Weights of a small transformer language model.
Architecture: tied embeddings, normalized queries and keys.
Training: a variant of SOAP for these matrices, 459M tokens, 3504 steps.
Each number is 128 + 24 x the weight over its row's rms, rounded and kept within 0 to 255. Layers, rows and columns count from 0. The size above them is the row's rms in percent of the matrix's.

# layer 7 MLP down (transposed), 1280x320, rms 0.106, rows 1106-1148, columns 0-79
size [109 103 103 104 101 100 100  94 102  95  95 102 104 101  97  98  91 106 103  96  97  91  93 113 100  92  89  98 104 101 101 115  98 103 100  98 103  96  99  96  95  91 107]
[[ 93 137  99 120 197 138 144 114 173 120 136 104 156 118 159 117 109 126 102 164 125  86 138 130 112  98 122 122  95 103 176 151 110 175 144 186 104 114 106  66 139 120  96 148 148 116 136 144 147 161 141 101 153 175 159 127 141 115 160 120 114  99 103 110 125  92 178 102  72 136 125 136 133 136 130 117 131 156 135  93]
 [127 147 122 105 111 132 137 138 160 127  96 133 112 100 169 126 125 142 128 161 125 126 149 177 124  99 128  99 132  58 144  95 120 129 120 138  78  97 100 115 127 184 102  91 107  92 146  75 134  80 121 155 100  80 146 153  93 116 147 140 146 105 130  99  79 141 126 134 131 140 156 128 107  85 114 134 147 166 147 159]
 [104 157 169 124 125 112 104 175 139 148  80 105 111 132 130 135  99 118 153 118 135 132 116 155 163 156 129 126 140 157 141 122 122 102  92 127  99 107 167  77 132 154 107 126 108 128 133 104 137 130 101 187 130 112 152 109  90  81  96 138 115 112 120 147 115  92  96 161  98 109 154 135 118  95 154 149  89 125 129 130]
 [127 148 104  87 130 122 120 123  84  88 122 127 123 113 132 149 136 116 106 108 144 139  99 118 138 147 122 140 133 129 151 129 152 115 139 176 140 170 120 142  88 138 136 159 105 171 119 118 108 130 174  98 132 118 140 122 159 137 105 139 157 133 117 109 129 162 103 112 149 106 104 132 133 131 101 116 114 105 178 131]
 [107 108 155 131  90 143 117 152 112 112 133 158 113 135 130 119 120  85 168 161 118  95 162 133 105 147 148 143 125 159 144 152 132 118 137 128 142 145 118 128 127 134 137 129 118 157 120 154 153 166 132 121 148 118  84 186 142 177 151 125 117 142 134 114 105 114 121 109 128 141 133 160 111 134 125 129 148 121  86 139]
 [119 105 116 113 107 151 120 142 110  98 137 110 125 149 126 122 148 185 148 128 120 114 120 121 120 175 125 127 131 171 119 165 121 124 112 133  95 108 122 143 131 134 164 110 163 146 125 146 159 142 137 121 113 142 146 143 125  81 158 156 126 132 119  91 104 115 152 101 133 157 109 118 129  84 116 110 170 103  73 101]
 [148 146  91 139 154 102 136 187 142 102 102 132 169 161 149 130 128 116 135 155 128 109 161 127 120 144 112 139 122  98 160  93 121 156 135 114 119 113 126 120 112 114  98  95 138 125 154 126  97  98  99 203 108 151 117 141 162 134 139 149 121 163  97 130 123 135 137 150 147 197 121 103 138 130 172 133 124 163 122 193]
 [139 148 129 138 107 171 117  89 162 110 144 123 147 128 126 160 105 128 113 149 124 127 133  78 106 182 146 142 109 134 137 140 112  91 167 138 147 106 131 166 121 143 100 157 131  93 150 140 116 141 105 141 110  96 110 150 120 120 110 148  99 114 171  88 158 123 144 142 140 125 156 148  70  99  96 130 139 115  77 152]
 [133 125 128 127 136 133 125 135 130 104 122 115 176 141 122 160 108 109 144 152 120 132 143 135  90 159 109  99 140 157  88 163 137 114 125 110 191 114 126 114 165 133 147  88 116 126 131 118 131 134 133 145 122 118 156  84 148 164 121  85 152 114  78 140  98 156 149 137 127 128 103 186 135 139 120  89 109 132 109 170]
 [139  93 120 149 162 114 138 110  90 151 115 145 110 180 136 126 132 150 125  81 133 154 154 123 165 119 103 179 144 112 165 178 149 128 122 117 137 127 155 128 163 136 132 164  76 109 145 141 130 129  95 163 135 129 139 126 176 128 145 125 131 108  89 103 117 110  91 148 108  84 158  67 117 109 122 140 107 109 110 143]
 [160 143 151 142 174 112 129 128 163 159 134 167 158 121 175 150 144 144  80 147 168 191 136  86 149 117 148 116 121 118 166 143 167 165 112 165 150 121 158  99 149  85 138  85 104 125 109 174 140 138 141 123 141  96 156 146 109 137 127 160 138 131 113 139 106 140 125 154 151 144 145 129 130 116 130 137 134  96 130 146]
 [168 161 120 124  91 145 126 133 153  89 115 164 148 121 111 143 142 168 155 161 129 106 118  97 142 112 101 143 138 147 142 110  98 110 153 140 104 135 153 133 163 147 103  78 115 160 136 136 118 148 126 128 148 130  93 122 133 112 120 157 167 117 116 118 133 139 163 146 104 168 126 150 122 115 135 121 181 131  84 136]
 [136  94 143 143 165 139 109 131 145 148  97 111 162 126 128 148 125  89 160 147 175  97 142 177 129 105 117 118 151  94 115 139 106 117 113 108 121 128 130 115 131 141 144 137 149 164 107 168 112 151 131 148 125 157 147 118  86 146 147 115  90 121 144 122 147 105 112 143 136 156 134 142 151 145 132 119 105  94 121 134]
 [175 167 114 117 132 137 124 143 119  75 154  80 118 128 101 129 138 126 131  78 169  94 109 107 120 100 119 147  91 148 146 124  79 148 160 113 148 115 116 106 128 128 110 183 133 137  65 116 109  99 149 158 121 134 110 114  82 169  79 151 139  80 151 122 145 143 100 143 145 131 146 118 138 102 142 127 128 107 149 139]
 [116 116  97 139 110 154 124 132 122 160  91 133 132 159 114 122 151 121  81 133 107 125 108  97 142 197 130  97 126 104 116  87 134 149  90 162 145  79 160 104 139 112 142  93 106  89 128  93 140 120  88  96 119 186 123 130 105 127 119 169 131 116 106 117 124 134 196 140 120 127 105 133 152 118 166 138 172 149  97 146]
 [113 100 171 169 138 115 104 161 106  81 148 123 141 104 120 160 130 116 185  82  96 153 126  74 117 104 166 149 104 171 111 165 154 134 112  72 126 121 112 130 129 139 129 167 159  91 102 128 100  48 158 141 143 133 111 156 127 144 133 138 145 135  95 119 155 101 100 129 105 134 127  97 143  93 152 107 136 155 128 130]
 [118 142 143 148 132 116 148 106 149 106 118 127 122 120 118 135 126  96  83 113 149 145 117 118 148 162  89 153 120 130 132  88 116 105 128 124 136 114 163 111 160 108 144 117 110 135 139  93 157 130 143 152 158  97 125 120 111 139  81 117 116  93 129 119  77 131 113 113 167 139 142 130 132 132 142 119  91 154 188 145]
 [160 156 135 134 140 117 108  96 142 103 131 130 128 148 103  69 129 103 122 145 128 145 166 101 111 112 151 129  62 104 104  99 137  88 129 139 149 165 110 119 131 117 161 127 115 102 168 138 152 121 168 154  96 136 110 126 145 129 123 143  88  76  96 129 176 120 123 134 156 121  76 154 128 167 118 107 136 170 166 151]
 [119 132 118 146 139 165  99 126 133 104 146 146 144 130 112 194 128 123 137 153 101 123 155 129 160 157 129  60 135 119 157  87 103 121 115  88  94 105 137 111 130 159 111 133 123 114 113 138 109 152  84 105 131 108 128 151 151 116 104 135 152 133 148 110 143  75 185 153 105 129  96 121 117 100 132  89 107 130 149 115]
 [142 161 148 120 132 150 132 153 100 118 129 128 135 159 122 123 133 120 141 199 131 165 161 131  90 140  97 113 113 170  99 132 121 136 116 127  91 138 152 172 119 129 137 118 108  97 106 154 104 154 131 118 163 140 136 123 134 145 103 124  77 115 108 103 147 142 118 145 128  71 144 114 133 117 121 112  83 129  82  73]
 [ 71 113 114 136 124 163  96 151 112 132 126 117 148 135 148 145  68 112 122 139 173 148 154 109 116 173 137 127 144 139 126 125 123 167 146 138 145 117 136 117 134  99 136 112 158 116  89 134 121 147 154 101 153 129  97 156  95 117 177 118 117 127 124 167 123 105 161 107 116 125 127 109 149 123 130 136  96 137 121 121]
 [156 175 133 146  75 142 125 178 174 113 144 134 129 120 141  63 167 138 151 156 145 115 137 118 107 126 141 107 142  98 141 156 151 171 174  88  97 115 149  79 134 121 132  93 134 106 120 121  95 127 150 139  97 106  82 147 116 154 157 182  77 110 113 120  88 156  97 157 100 163 155  96 140 150  99 120 127 185 133 108]
 [120 112 157  97  83 165 185 132 184  96 145  84 109 112 158 124  97 107 146 140 108 120 129 157 106 150  93 155 150 129 115 136 147  94 137 132 100 123 121 131 141 135 140 104 122 129 136 104 136 111 120 133 127 127 113 131 136 104 157 138 113  87 155 144 112 106 128 171 135 165 128  98 119 112 177  93 146 121 145 173]
 [103  99 116 158  68 146 165  97 144 127  88 146 159 130 139 122 125 154 136 176 117 110 107 142 141 129 128 172 155 110 104 136 142 168 119 152 179 135  80 117  96 150 152  94 144  96 161 127 154 137 148 123 100 143 128 104 131 133  91 132 120 125 121 171 105 111 143 105  99 104  98 153 172 179 103 155 133 119  84 137]
 [ 97 157 132 120 111 112 164 121 147 111 161 139 162 100 146 143 143 148 126  89 157 140 135 142 108  93 119 118 125 164 117 120 131 135 114 153  97  95 143 138 160 165  89 181 123 105 113 123 143 148  67 126 114  84 118  77  95 169  89  95 185 130 153 146 139 124 118 125 130  72 131 133 127 119  92 133 140 119 141 161]
 [ 97 133 111 155 123 169 101 111 132 136 134 139 153  92 150 159 142 110 107  98 116 121 120 167 144 134 119 122 133  76 156 124 112 107 132  91 146 111 186  95 108 124 160 130 146 111  56 156 126 159 135 159 119 159 152 138 143 136 117 141  93 127 113 107 125 176 120 102 112 139  62 104  99 136 190 150 157  88 120 135]
 [157 114 127 172 157 148 111 122 113 130 140 169 126 110 158 137 149 135 137 117  98 120 122 123 115  88 155  84 126 132 124 114 135 129 145 142 114 142 133  99 144 101 137 176  85 162 109 101 154 105 107 140 145 137 135 104 153 129 120 126 144 149 163 105 135 156 152 135 145 132 126 162 109 128 104 102  79 126 171 151]
 [173 175 135 149 149  91 105 143 140 116 137  94 167  89 136 128 209 134  95 146 124 150 142 111  94 146  81 166 125  87  87 105 128  83 134 135 105 109 102 117 105 148 118 141 122 129 124 153 151 125 161 148 162 111  95 176 137 129 107 100 130  96 160 130 152 152 125 123 161 159 194 122 141 134 123  91 132 101 109 111]
 [107 158 142 139 137 132 127 133 127 118 141  83 122 119 144 123 149 113 140 103 154 119 104 143 115  95 164 121 153 151 111 121 142 124 118 109 114  98 100 119 123 142 124 106 161 113 113 162 171 133 142  62 105 104 124  67 130 105 158 154 124  96 125 111 148 113 167 128 120 130 153 102 141 117 110  99 200 120 134 139]
 [155 167 141  90 131 108  87 146  91  83 125  99 137  97 138 109 111  63 123 124 147 132 144 138 150 168 136 112 148 128 118 140 112 114 131 121 154 129 123 125  96 138 142 134 142 118  97 131 153 160 103 183 121 128 132 130 108 107 116 104 107 115 158 113 140  71 108 122 164 121 103 115 118 133 139 114 152  97 142 118]
 [102 156 131  76 137 155 104 106 120 110 136 130 148 114 113 145 106 173 133  93 158  90 139 141 101 152 147 146 140 134 141 128 134 131 107 138 142 145 134 160 119  87 108 106 139 169 136 169 136 132 129 159 111 129 115 104 145 125  92 121 123 135 156 152 138  99 116 111  80  94 168 116 137 163 127 126 167 102 147 141]
 [ 97  98 169 130 128 186 151 168 139 105 130 128 105 147  91 150 132 135 126 152 103  81 127 103 102 155 102 172 112  85 107 128 119 112 102 147  84 119 141 138 127 132  81 125  88  86 159 110 136 147 160 136 173 136 140 111 147 100 113 156 133 118 164  90 136 124 101 144 128 136  87  96 137 111 145 123 165 112 113 136]
 [140 149 143 165 117 107 119 127 162 132  81 141 146 143 126  85 163 102 141 189 123 135  82 150 166 121 170 113 135 119 141 107 146 124 128 151 104 144  63 108 145 150 164 137 130 121 123 116  89 113 137 139 160  78 157 140 159 138 178 139 142  84 102 195  96 191 121 177 117 155 159 121 109 143 121 167 137 112 120 173]
 [142 117 126  90 111 115 111 114  60 116 133 139 115 145 129 129 103 132 122 151 146  82 163 157 132 156 110 128 134 123 134 171 122 121 173 139 110 117 135 134 150 131 145 105 148 141 177  96 145 123 153 107 139  77 160 103 112 115 127 163 167 100 135 152  94 122 143 117 138 160  96 125 107 126 178 141 113 114 127 115]
 [119 139 128 129 115 162 154 140 141 138  81 123 120 160  86 134 149 109 175 115 165 126 111 152 135 141 166 125 168 156 123 172 130 155 182 124 159  91  87  82 123 108 141 123  89 109 115 111 132 109 176 149  77  97 166 112  71 138  73 132 141 147 127 138 129 132 133 158 118 174 116 128 110 141 101  92 150  97 151 172]
 [122 119 119 135 105 121 104 133 143 117 109 123  95 111 107 158 151 140 131 149 103 110  63 128 143 139 128  99 126 117 160 126 130 116 103 124 141 163 104 103 149 109 121 154 118 153 151 138 154 115 173 141 133 106 119 157 101 119 148 148 135 105 125 120 145 112 133 148 139 122  95 137 118 140 123 156 110 111 162 138]
 [109 126 136 110 110 107 119 129 127 123 166 112 105 100 121 115 116  67 159 127  98 111 153 109 131 126 112 146 128 139 105  95 123 150  88 163 116 115 123  77 132 115 130 161 126 114 118 155 132 111 111 111 161 127 130 136 146 133 175 135 127 156 126 117 167 134 117 149 156 175 149 184 157  55 137 120 120 124 117  84]
 [155 149 153 149 154 132 124 124 131 128 145 129 116  99 107 106 123 150 149 136 139 129 123 147  89 152 131 143 158 128 127 156 137 117 124 111 115 158 100 125  90 118 126 135 124 156 129 112 114 120 161 122 132 134 114 112 166 135  94 142 107 106 158  96 124 147 137 124 133 158 144  85  99  62 151  83 134 119 140 135]
 [123  85  99 148 144  97 128 135 135 123 160 155  93 107 128 171 136 120 130  84 143 142 111 151  83 108 135 165 148 151 174 117 110 158 148 117 154 145 140 104 132 154 107 187 134 177 113  95 146 159 116 129 110 115 129 161 122 124 113  88 147  98 113 129 144 136 139  87 172 114 125 175 131 122 119 141 128 140 114  94]
 [168 110 137 118 112  94 153 180 121 165 123 120 142  87  88 114 130 110  92 109 115 118 122 179  98 108 121 134 118 142 135  98 179  84 145 121 104 106  96 103 141 121  95 139 116 123 135  88 108 122 132 173 105 162 128 111 124 106  90 123 127 104 109 122 117  74 100 116 114 136 121 130 128 133 172 123 114 148 127 148]
 [147 131 126 115 128 139 101 160 148 121 163 136 126  70  82 117 151 124 106 101 128 156 105 155 113 153 119 127 157  73 154 100  94 108 124 142 125  92 173 111 102 158 124 113  96 126 108  94 152 135 152 153 101 129 128 107 135 165 145 159 128 150 123 104 117  91 138 158 130 116  90 137 154  96 134 122 132 137 134 140]
 [159 154 145 105 128  94 103 122 100 104 160 116 141 113 163 141 131 142 114 139 182 125 153 111 111 136 118 100 154 130 121 110 105 160  99 162 106  75 138 124  98 101 109 116 130 157  99 118 133 144 129  92 138 145 138 120 123 104 122  82 141 141 172 104 167 139  97 109 138 102 129 111 127 107 136 100 123 111 100 155]
 [ 95 160  99 151 121 119 125  98 122 166 114 151 107 163  99 118 145 128 108  81 135 139 174  91 138 157 164 105 175 135  96 139 147 154 132 152 123 112 154 165 115 156 146 132 112 128 132 130 111 134 136 117 121 122 121 170 107 109 135 126 140 169 117 102 152 134 175 143  69 107 113 166 110  84 115 103 134 124 130 136]]
# layer 7 MLP up, 1280x320, rms 0.111, rows 1107-1148, columns 0-79
size [101 107  99 101 107  90 102 103  94  92 101  98  94  99 105  90  99  96  94 102  97  92 108 100  92  96  93 109 104 100 110  91  99  93  97 101  93 100  99  95  93 124]
[[137 158 119 103 113 144 149 120  93 189 107 189 156 126 110 132 194 166 142 123 120 143 119 133 133 101 114 144  76 116 153 119 112 124 109 164 108 103 107 125 181 132 116 116 144 126 136 151 148 143 106 102  96 155 124 113 102 171 108 115 122 172  71 180 145 138 123 164 133 123  99 125 117 148 126 164 126 145 124 198]
 [145 124 132 131 115 124 161 134  96 148 101  77 120 127 139 119 149  92 141 139 152 110 135 133 199 131 150 131 129 127 132  80 147 133 120 145 175 155 131 124 119 117 120 100 153 162 139 165 142  86 128 142 166 106 180  63 130  99 134 114 117 126 125 140 106 111  99 141 119 161 142 105 149 130 139 105 119 128 114 153]
 [138 116 120 132 167 162 127 120 179 159 128 111 135 137 159 131 126 122 127 129  71 139 165 175 116 109 142  69 132 142 129 132 145 131  89 121  92 131 147 123 173 100 125 130  94 152  89 124 164 136 166 151 121 135 102  94 114  93 129 141  93 106 108 121 153  64 127 143  97 177 109 126 137 126  97 104 101 117  97 163]
 [152 132 104 124 131 107 107 157 134 119 139 151 136 144 147 105 130 132 134 132 137 127 129 153 124 100 183  84  92 146 178 103 133 151 145 119  94 114 104 106 167 113 127  99 145 145 146 126 109 134 104 116 161 127 111 127 113 142 147 135 133 120 140 113 180  77 143 119 174 118 116 137 147 140  94 147 152 117 165 150]
 [140 111 125 127 106 103 100 115 149 146 133 191 102 139 112 120 158 138 139  90 119 100 159  98  77 119 156 101 141 117  70 137 150 167 141  93 174 117 119  68 150 123 139 129 109  87 164 109 147 149 155 102 122 105 105 131 138 144 141 103  56 117 140 170  89 157 162 142 126 136 153 120 126 138  76 124 121  57 139 120]
 [127 134 112 138  98 109 144  89 119 146 146 169 126 162 150 119 112 117 120  83 156 128 134 126 137 115 130 149 124 130 139 136 173 140 152 103 121 122 127 132 108 115 122 145  75 123 158 110 123 147 152 101 115 141 133 176 126 114 121 173 128 147 144 140 131 102 136 122 137 116 122 183 137 111 133 142 118 117 143 151]
 [147 158  94  85 115 149 141 136 109 116  85 145 125 117 182 126 176 138 117 133 120  47 168 104 151 125 113 101 139 131 136 132 153 123 119  85 147 141 146 121 155 114 136 142 131 162 101 116 105 108 113 110 140 110  91  76 133 154 154 113 116 160 165 124 106 133 104 169 111 153 102 148  97 162 114 139 140 134  82  83]
 [167  95  94 117  99 120 132 138 153 134 184 174  99 111 133 107 144 139 149 144 141 141 130 153  97 142 150  93 111 123 124  83  80  98 118 148 102 127 131 125 126 134 137 164 148 150 161 148 147 168 134 130 152 116 108  79 148 134 139 110 132  93 103 102 127 155 106 145  96  95 169 106 128 151 136 134 128 109 106 130]
 [134 125 106  93 155 147 175 110 118 145 131 103  88  97 114 110 154 107 121 116 109 112 138 131  98  92 131 153 114 117 130  76 145 161 140 160 137  91 162 133 142 136 126 123 131 130 107 106 130 126 115 122 149 154 119 128 135 137 125 151 138 116 120 149 138 127 114 131 148 186 117 131 109 149 131 111 101  85  99 138]
 [103 138 122 130 153  99  80 140  73 102 176 110 100 149 127 138 117 122 135 136 132 143 154 112 135 149 116 127 131 142 102 105 146 123 116 138  84 148 131 109 145 125 141 158 111 145 125 144 123 124 136 125 137 130 122 126  80 126 130 116 163 155  55 112 148  63 107 128 111 128 122  92 172 124 117 148 169 133 131 154]
 [129 137 116 100 138 101  94 104 172 104 140 124 108 104 177 164 122 143 163  95 120 106 140  93 146 142 153 138 126 157 132 139 169 111  62 123 122 109  87 121 108 117 169 190 127 130 129 117  90 125 114 105 128  87 143 186 169  79 137 118  94 171 157 139 136 121 128 156 179 189 107 129 126 144 107 164 112  88 140 140]
 [131 136  83 170 167 133 150 116 133 105 203  88 156 179 111 119 126 146 151 153  96 152 107 133 151 145 122 135 117 126 125  86 120 136 101 147 136 117  80 126 106 136 110 180 153 136 143 177 132 109 153 130 134 159 103 114 118 134 106 183 126 151 121  92 151 152  92 108  91 134 134 149 131 128  88 178 113 136 117 130]
 [159 104 137 137 157 129 148 126 133 167 147 129 123 150 116 129 104 143  89 134 113 112 128 161 144 144 145 108 133  84 163 145 138 123 105  89 142 151  70  91 138 120 133 136 153 148  56 116 118 118 131 117 112 132 163 153 135 138  73 115 140 141 109 146  89 130 118 122 150 136 103 136 146 120 114 143 156 123 132 122]
 [176  99 135 124 120 144 138 124 189 102 106  87 168 115 103 122  78 124 120 109 159 138 139 123 107 109 127  87 125 140 148 174 151 122 119 120 179 146 116 126  92 130 154 153 143 122  98 138 136 126 134 119 120 135 138 154 155 122 113 150 162 150 140 163 143 155 145  51 107 102 133 123 101  99 108  98 132 160 111 151]
 [130 130 185 116 104 111 129 140  88 174 157 155 147 147 145 111 122 115 116 120 111 144 140 105 125  96 142 148 138 117 127 115 137  66 123 109 108 121 142 150 146 112 118 168  90 138 118 152  79 118 128 116 106 119 132 128 122 138 122 147  97 105  88 150 123  95 117 127 104 133  97 149 134 162 162 121 143 188 144 161]
 [111 145 143 102 114 138 171 134 166  89 133 114 152 109 126 172 133  82 112 115 145 141 113 119 114  78 148 133 142 135 127 166 108 121 144 123 151 142 110 125  95 132  89 128  83 138 147 165 114 118 112 147 117 123 147 125 144  69 127 146 153 131 105 147 148 133 126 124 147 110 174 134 173 114 143 168 190 103 106 110]
 [119 135 102  94 133 126 145 111 122  89 142 133 143 104 185 133 126 107 154  67 110 142 138 133 126 128 167 144 151 149 123 123 151 160 124 125 125 136 104 182 104 173 157 126 153 137 178 123 119 143  99 116 135 136 145 118 120 146 139 129  94 119 147 141 111 153 126 154 122 110 135 108 141  97 149  94 127 138 133 163]
 [135 115 102 184 108 130 108 136 155 133 156 121 153 115 123 160 128 120  86  94 111 151 123 157 110 107 151 152 101 105  79  94 101 139  81 159 112 135 133  96  87 142 133 152 138 144 127 107 134 128 162 125 132 106 137 132 156 135 163 121 163  93 147 137 128 119 109 114 111 105 168 144 162 121  95 134 115 136 138 146]
 [126  94 121  87 103  79 118 154 180 152 143 145 115 120  90 114 127 132 122 147 141 130 123 117 129 123 109 107 157 105 143 131 109 138 135  82 132 159 129 118 117 156 136 124 134 181 142 130 124  81 119 152 106 128 162 141 160 170  93 140 140 137 127 150 153 116 162 131 126 137 135 136 145 138 166 133 139  97 154 177]
 [145 162 149 184 178  86 110 118 114 135 112 126 154  99 139 165 102 161 158 111 117 118 118 138 130 126  95  47 141 168 102 140 151 149  72 150 147 103 171 110 117 168 134 144 139 137 118 152 119 179 117 168 109 130 109 109 111  95 116 110 119 106  89 146 159 130 174 157 128 114 129 105 107 138 164  98 122 123 121 134]
 [124 115 122 142 150 153  93 117 120 104 142 131 113 137 105 134 115 114 127 100 104 152 202 125 112 139 148 111 158 119 123 121 149 153 130 171 152 172 110 137 132 140  73 145 138 119 132 151 161 123 154 141 138 104 172 159 150 120 102 105 115 145 106 118 167 116 144 113 125 134 117 146 126 129 129 182 131 105 114 149]
 [107 125 133 145 146 113 100 125  69 138  99 171 133 158  87 140 129 146 154 116 131 104 125 129 143 129 161  97 159 130 152 109 193 132  94 137 125  98  99 123 113 105 126 156 170 142 121 121 103 141 129 132 142 130 128 130 102 136 126 169 115 154  87 146 137 159  95  90 133 156  92 122 102 163  69  93 126 108 116 133]
 [143 139  75 116 111  99  99 176 109 111 119 138 129 172 136 149 157 111 152 138 129 149 148 106 136 115 146 130 115 111 105 165 112 120 107 131 135 100 136 124 117 156 133 136 120 158 101  87 106 172 162 132 137 141  98 155 110 129 134  63 146 107 160  48 121 123  99 134 124 122 128 173 148 100 122 120 159 100 140 132]
 [147 137 123 134 118 110 134 139 119 107 131 120 145 122 113 115 107 148 108 131 160 159 117 167 141 124  85 123 133 106 114 133 121 143 107 144  88  94 135 119 105 138 114 111 136 122  78 155 139 150 161 146 104 143 114 127  82 124 168 155  61 114 148 126 122 180 113  97 129 131 134 187 161  97 148  80 122 102 114 131]
 [137 154 190 108 138 148 161 121 117 150 124 111 135 137  97 109 143 122 140 210 116 136 161  97 138 169 145 118 125 137 116 130 123 166 138 130 173 128 122 112 137 136 148 150 117 178 157  86 127  80 135 152 168 125 171  96 115 116 127  95 115 173 167 129 166 141  94 115 124 145 126  94 141 143  77  90 119 186 141 163]
 [135 134 122 147  95 134 103 110 101 121 147 146 112 144 116 172 140 126  90 129 114 148 153  98 119 142  77 158  98 176 126 128 114 138  60  96 109  97 114 149 156 101 123 182 134 106  97 104 156 166 147  98 141 130 119 116 151  99 164 162 131 146 112 133 107 123 120  86 140 136 132  94 146 107 146 129 161 106 144 137]
 [127 106 122 163 118 143 141 157  73 154 165 155  99 115 142 101 117 117 109 155 112 148  89 122 174 100 141 125 100  99 132 137 128 102 123 169 138 155 171 126 149 127 127 104 139 118  89 159 145 137 166  82 170  79 137 143 146 106 104 137 170 127 129 161 129 177 110 145 149  92 137 107 107 121 131 118 134 121 139 117]
 [101 107 135 119 126 113 114 123 138 115 144 109 135 127  83 121 109 138 115 131  93 129 142 160 139 154 135 156 142  91 171 175 178 167 162 120  94 158  77 151 113 124 102 137 110  52 116 179 131 108  81 100  86 130 116 122 142 152 148 168 152 119 128 174 118 137 165 113 133 173 136 130 130 102 160 118 106 138 129 141]
 [160 135 131 113 132 161 137 172 118 164 131 141 123 134 136 126 114 146 145 126 142 136 158 104 160 154 120 120 124 207 152 164 132 102 125 130 126 144 121 123 160  89 143  92 145 123 105 119 100 139  89  95 149 141 110 126 145  97 111 109 128 117  75 125 140 158 129 135 106 142 147  80 139  97 100 168 105 118 160 107]
 [109  94 132 125 115 116 118  92 113 110 126 120  92 142 106 111 173 123 167 157 101 132 129 112 139 140 157 110 119 122 139 135 161 151 138  89 118 156 140 128 155 122  89 112 159 160 162 130  71 142 118 117 137 100 160 165 140 134 200 137 134 137 125 142 128 100 126 136 144 106 128 152  81 122 111  97 144 107 129 123]
 [147  81 106 152 130 159  63  94 102 125 138 159 155 121 117 120 137  97  95 134 130 142 111 150 143 153 104 114 129 153  75 102 107 149  80 128 135 111  50 110 130 122  95 130 131 108 116 111 174 137 132 157 138  98 142 150 129 122 127 147 155 145 114  91  75 153 154 132 136 122 154 149 139 165  54 133 131 163 140  93]
 [ 72 162  87 112  98 125 182 139 112 166  86 129 127 141 106 153 144 105 106 101 143 162 139 123 125 126  98 118 102 121  95  98 130 127 175 102 127 120 113 131 172 174 106 147  96 108 133 139 150  83 177 164 141 160 130 137 111 121  95 100 141 119  99  95 116 113 174 134 105 178 124  99 103 146 165 141 150 133 148 142]
 [146 109 121 165  87  90 101  99 122  86 158 120 116 131 119 107 168 164 166 121 106 147 152 153 160 144 111 128 126 149 127 107 114 141 146 100 127 147 133 146 122 109 154 124 150 110 123 170 151 135 149  96 100 145 152 157 126 152 119 154 122 158 144 147 115 149 125  85 184 135  93 107 119 160 128 178  93  75 151 147]
 [121 105 171 139 168 119 144 110 105 112 136 144 114 164 164 167 117 115  99 142 146 132 164 139 144 117 120 102  78 127 149 108 100 138 114 104  87 121 145 148 161  84 118 162 122 147 156  88  98 125 100 158 144 114  93 106 117 126 125 161 110  98 148 166 124 162 131 132 123 149  92 144 109 125 157 125 138 115 160 139]
 [139 114 143 115 110 122 132 130 114 107 143 136 152 128 121 113 151 132 125 134 149 165 151 142 113 117 124 149 132 160 126 124 110 113 162 125 115 138 127 151 105  96 134 156 141 123 104  65 143 133 119 110  64 152 127 130 121 152 123 142 168 161 105 137 118 108 111 105 144 182 144  79 111 105 134 105 124 143  96  84]
 [113  99 107 155 127 149 116 112 132  89 101 129 118 135 144 115 193 151  83 125 141 111 166  93 138 156 111 126 135 164 103 111 194 147 119 116 131 160 169 150 125 132 138 125 126 137 119  92 142  95 161 117 139 141 101 134 143 159  93 151 118 143 168 163 119 160 115 117 135 176 159 109  75 151 165 121 163 136 158 123]
 [135 155 128 136 105  94 143 141 153 197  89 173 147 106 155 131 126 104 129 122 141 125 111  92 152  94  76 138 114 151 131 101 151 114  91 163 174 172 132 146 161 134 168 135 150  76  96  93 115 177 107 144 155 122 123 144  93  75 161 123 166 131 162 124 142 114 113 136 127 106 130 139 111 160 177 125 115 111 105 144]
 [162 115 108 124 108 107 170 157 119  87 131 114  97 114 160 136  81 134 134 103 122 132 169 154 118 160 181 142 128 102 109 142 108 113 165 113 159 136 121  90 124 107 125 135 114 144 153 154 101 147 159 128  81 100 117 144 117 168 131  88  94 118  95 138 109 115 166 158 108 162 145 122 196 134 103 157 133 120 164 140]
 [121 100 163 165 126 113  93 107 126 140 127 127 164 160 114 142 148 134 133 138 146 116 148 169 137 152 155 119 123 157 105 151 120 152 110 149 139 128 143 111 145 133 135 140 151 130  90 151 114 156 137  87 117 136  98 124 134 138 164 177 181 125 184 100 131 145 141 117 155 115  97 126 118 150  92 171 121 166 103 135]
 [146 140 140  76 124 111 140 121 170 164  96 103 133 103 119 175 161  98 134  99 117 145 151 119 107 112 147 161 136 145 138  84 142 141 162 144 170 106 182 111 132  97  46 105 130 113 173 121 125  99 148  98  96 143  67 118 155 142 126 131 115 132 124 135 128 102 104 151 102 123 114 126 164 179 139 130 132 107 125 126]
 [116 145 115 150 170 102 118 105  87 165 162 160 105 147 160 147  87 157 132 189 107 126  83 128 124 141 119 156 125 104 139  95 177 157 142  83 106 136 135 132 142 122  67 163 130 116 129 114 131 144 146 131 162 146 157 118 151 160 163 131 131 114 134 114 162 132 120 126  67 109 102 127 130 125 114  96 130 116 126 203]
 [ 86 127  95 145 108 130 111 115 114 161 128 144 117 148 110 115 161 129 137 110  80 144 143 143 150 135 162 150 129 170  96 100 109 127 140 105 166  98 170 134 107 151 144 132 116 141 147 134 123 161 136 129 132 134 142 118 132 108 137  86 138 116 150 117 115 116 134 148 122 148 110 191  95 101 133 134  93 115 161 114]]